{"num_attention_heads": 4, "num_key_value_heads": 4, "head_dim": 32, "norm": "rmsnorm", "norm_place": "pre", "rope_fraction": 1.0, "max_grad_norm": 1.0, "batch_tokens": 16384, "max_seq_len": 1024}
Each number is 500 + 50 x the weight over the matrix's rms, rounded and kept within 0 to 999. Layers, rows and columns count from 0. Numbers have three digits each.

# layer 6 MLP gate, 320x128, rms 0.17, rows 6-13, columns 0-127
525417599564504576590523498579523512518491590514483448484413566525461482503435513508492499507565548476537515476467487499499561554473487531453394524496424557493547524478558458499493433529495455533484439402481468541462530591512531543526397470447528496547499468477474527451488499532400554398561543446496535511615496554507511475479477451576412443545435488501443488486473489522434491512541
473512583498451400413466520554517503444552478585515485571473456509477458564513528487544563571593485401499410474493552553411503478489484480438447510473500547517371471476485529452526565495418486492517465508562468506529526541448568476454475453469478597589497532506513527463477481545507436556408554515510470523605549452461406564489445485467501422564523473461565557561469581467499439532529
567388523545429525563497548453482607456477513520436504478473486493447504614470424564495435412550480522386479538421540540466487413514487541514542420517525488498458466456515364459605558518514417509541533522484428481580452487454419542499505485474476457550455475506530490413517426524504566529563503614600539479499532443520462589497518522439482507417474546490536546447541535490495585498525
609582547576549536434549496532554531492568502556480454515530533467392531595480475477451444551523566406492463486443524579483468544451417544530576529434548524480566577453460463569636515468405443528577462433443540466583530561544460495579466548446528559509436459493414533491462550499486474506451539553498466440474588420530552561571545485570514453388488514468487490449530566492465451617493
489459522659537423460473549446498519401445485605470510483515484420393519518485528469458499495514517475429435539504427544532471534426517444446447552509539472527449569481524517506542550446536540499496558526445491497533459484489509525593601543543456525425609479424362507460459433469502447525454391554460511511562513516485508572464595517579490481442459430484588550449421536488547600460396
536555481502546510632455463518443576447525557530487489634574585460482423510527523373441457501471510494477525442584440541426431571474548433452496507549464490525486503534591527398527579404536476562543490566492533582441433547537534471597427512497515581516471562563539548487440531512473446460510505514479541584499501482442519541451416461509447480442498475589492402533475553522480502410519
512570444515548561500422547494532557449527445578589473512552495447427459450611472463419507596430486595484544442434472514530441435475452438502530596442437546542526474479475520516566566518569607613474536586508543527509563429523558441591540590477614557592525568559402426469500526417526559455501424382440562556550486559442448413528508516567536447454532680477540489527553469551508504575539
531496599444456472554448461486426356531535506539547532505495446503510521526468501494457458347398441565505389497544602493435522452456349409506570541387483478479457501497500517584505521579416469536518491454449489451445498559400530478523564490417509488485510474493488560442528530438535495459498485449417564567476489476527500455487479465496526510530506529501490472492472451534485570519602
# layer 6 MLP up, 320x128, rms 0.171, rows 6-12, columns 0-127
492554505528476521516557530529472537422508509475592410481523429598547471486585625534511568478563471549614383488581492528576476474482508568519551459531498544577465493449491551466543529502433453515471518436549520435461539482429520494503503443592498462515495468531471536561395494557481468583471570466588466445512459494574502379520438514482451525510514474452541495437393459420475585497487
538483535424436436558516498477443539426448494504460512499484495435484529617521413423559522476540499607547439468476478497566504536511504465539555550488475530463524420539424477445570443467548481521524490476571499483539499534436583511492524477406470594504484543435563514531459504480433553501539497566494527395494550435542588489453460443589455508521494485531588477461427502520502561499523
518539472507494564550526506479514488486482554537527556518470525589562374501493541524539439562557459503610483494428546523435503516583490460518524549523516541543525477466546484462575461501433447557463416574586486467483356473507454506519454549494415534488433531489539467492562472486404642561566441446524413568461568489511507511615395534448455483498535453501522466521524508505435520412529
499480411432521480526508464456524419559425506509559347506497480486414481496432499494494497530555514493556603411520466329537360617498573536533489488489513426534515530393509480492581421444505498501535493412459546577495502544523506522580408487495520494570439543453561461448549504487520535517550645521523484487476519526530536578427522411481599509534472414485529452576476587434485574584463
500478454456539528527500529576457504507494497534438519559513567435554528508487486495510524464489484541511579524435594497407532498551454504358534441465449524532461581604523507480535456531433467519497435455529570468408541523509530561543536583525467480576533463583436475515458452531482469527594450355546574490488391576584531505544525445424455490608517484550363438540592518482484447443516
400488491600599476503462450544509532452599468598485513487465484535566524549482468482505456539492504504484475564434439414423487431542587484542549435431478485537533553505534538557587521472403509520501572463543511550467492504575493426542452459494448550497405555494455542515491427509535536536441551575474507377506512554442621590472426512412563532483602470553422420519444556487482548522534
489441485508522556527387534489475507443493551493468503574481468544496449575477490437486530464505534422435503533471507545486440461443388399558454500576532574458530375392523446502527465631487541549528528498539565455336466409551444510522544531531481367548497435498485407576435517580540482572468610498420502440466452553553509517520527473513511519575429450465396475409440564457477532491436
# layer 6 MLP down (transposed), 320x128, rms 0.227, rows 6-12, columns 0-127
497409486499525480477542492598529435515459537442487536480566532544380522465591520533478420568477557532484474534494508498509577500553445523515583421524431514473552521477510517473532525449548495511600412565516501558507500480396474587469544607485481420493497490533488545532572456514515455436536552548505498467540445517475489553360524541484598445475544473544502528572495430574522473503433
478484520521538477474507561521482524493485512519477476366447447534525433422509583540497573469390471435537425491445457572465526530535579487461475494570552481523544604399514465513514574471455488511510547488519468550453425552506506465478445538499464553557579518443498517564489448551569510532433502337475490516514497570433583536572456479585467523531492512480511502432435420468444527525447
453520560547558493527464517490490436497453441481456419561528437465582523406494495417426381576454487489558544494457417485488483468515514453442451444493472528518475511453514506447413433530503531405495543513481596623484459519457523446571446511396436524528485471487529482493572472497558531416491460502592426524475534524524473576631509481479558584483474531478510398447502510415465534551454
490461427552554513496485629502511507397444515575650407486511525523464462440585500450511428418469645575399444503547506471475519570538530415473510518492449525576523507431530438450542589431543523455484449507522566535540529473551562483476408463535566477545557512477595474439455427569514463530493488370618468556516548534528449441547548545427513526566633443448497463550524553493552623410564
509435529549515510474479423532462485493545567498544530561433472456550542509545507427505484565383489574497462551488442490563447500503506504495503550467479544496544551483547567439525573451541581467419394507505517393542556591522518540477452437483406550541426495499465436529560570568584510531429463431477404499552402543486438546539520463465433411511464465542497525528411481551548536501510
428536540449525591479573574520485593495400433457501513496510602537480532464433507488510504472493542550503584576408404432481582539472477456431494508438432613500527540463482529531589568569483581578416496517569491491486469580549475490456503414499551509466463597558469464497460547426486484549490456457502480552402473414462575582441474542512589463505462430499537465544435444467558567473471
526520530481504568569528428429512433517563523385537527496429475509556460452440446493463566459503557470561484384420496602532504470501510613531553530586578578407546545572501442431554551413515487457510546360501472541472520528526449535522516456596517449343512532556472560517461597450524587552519477442525510494488528476562562517465576500491521641441523551533503619512564461448431531512495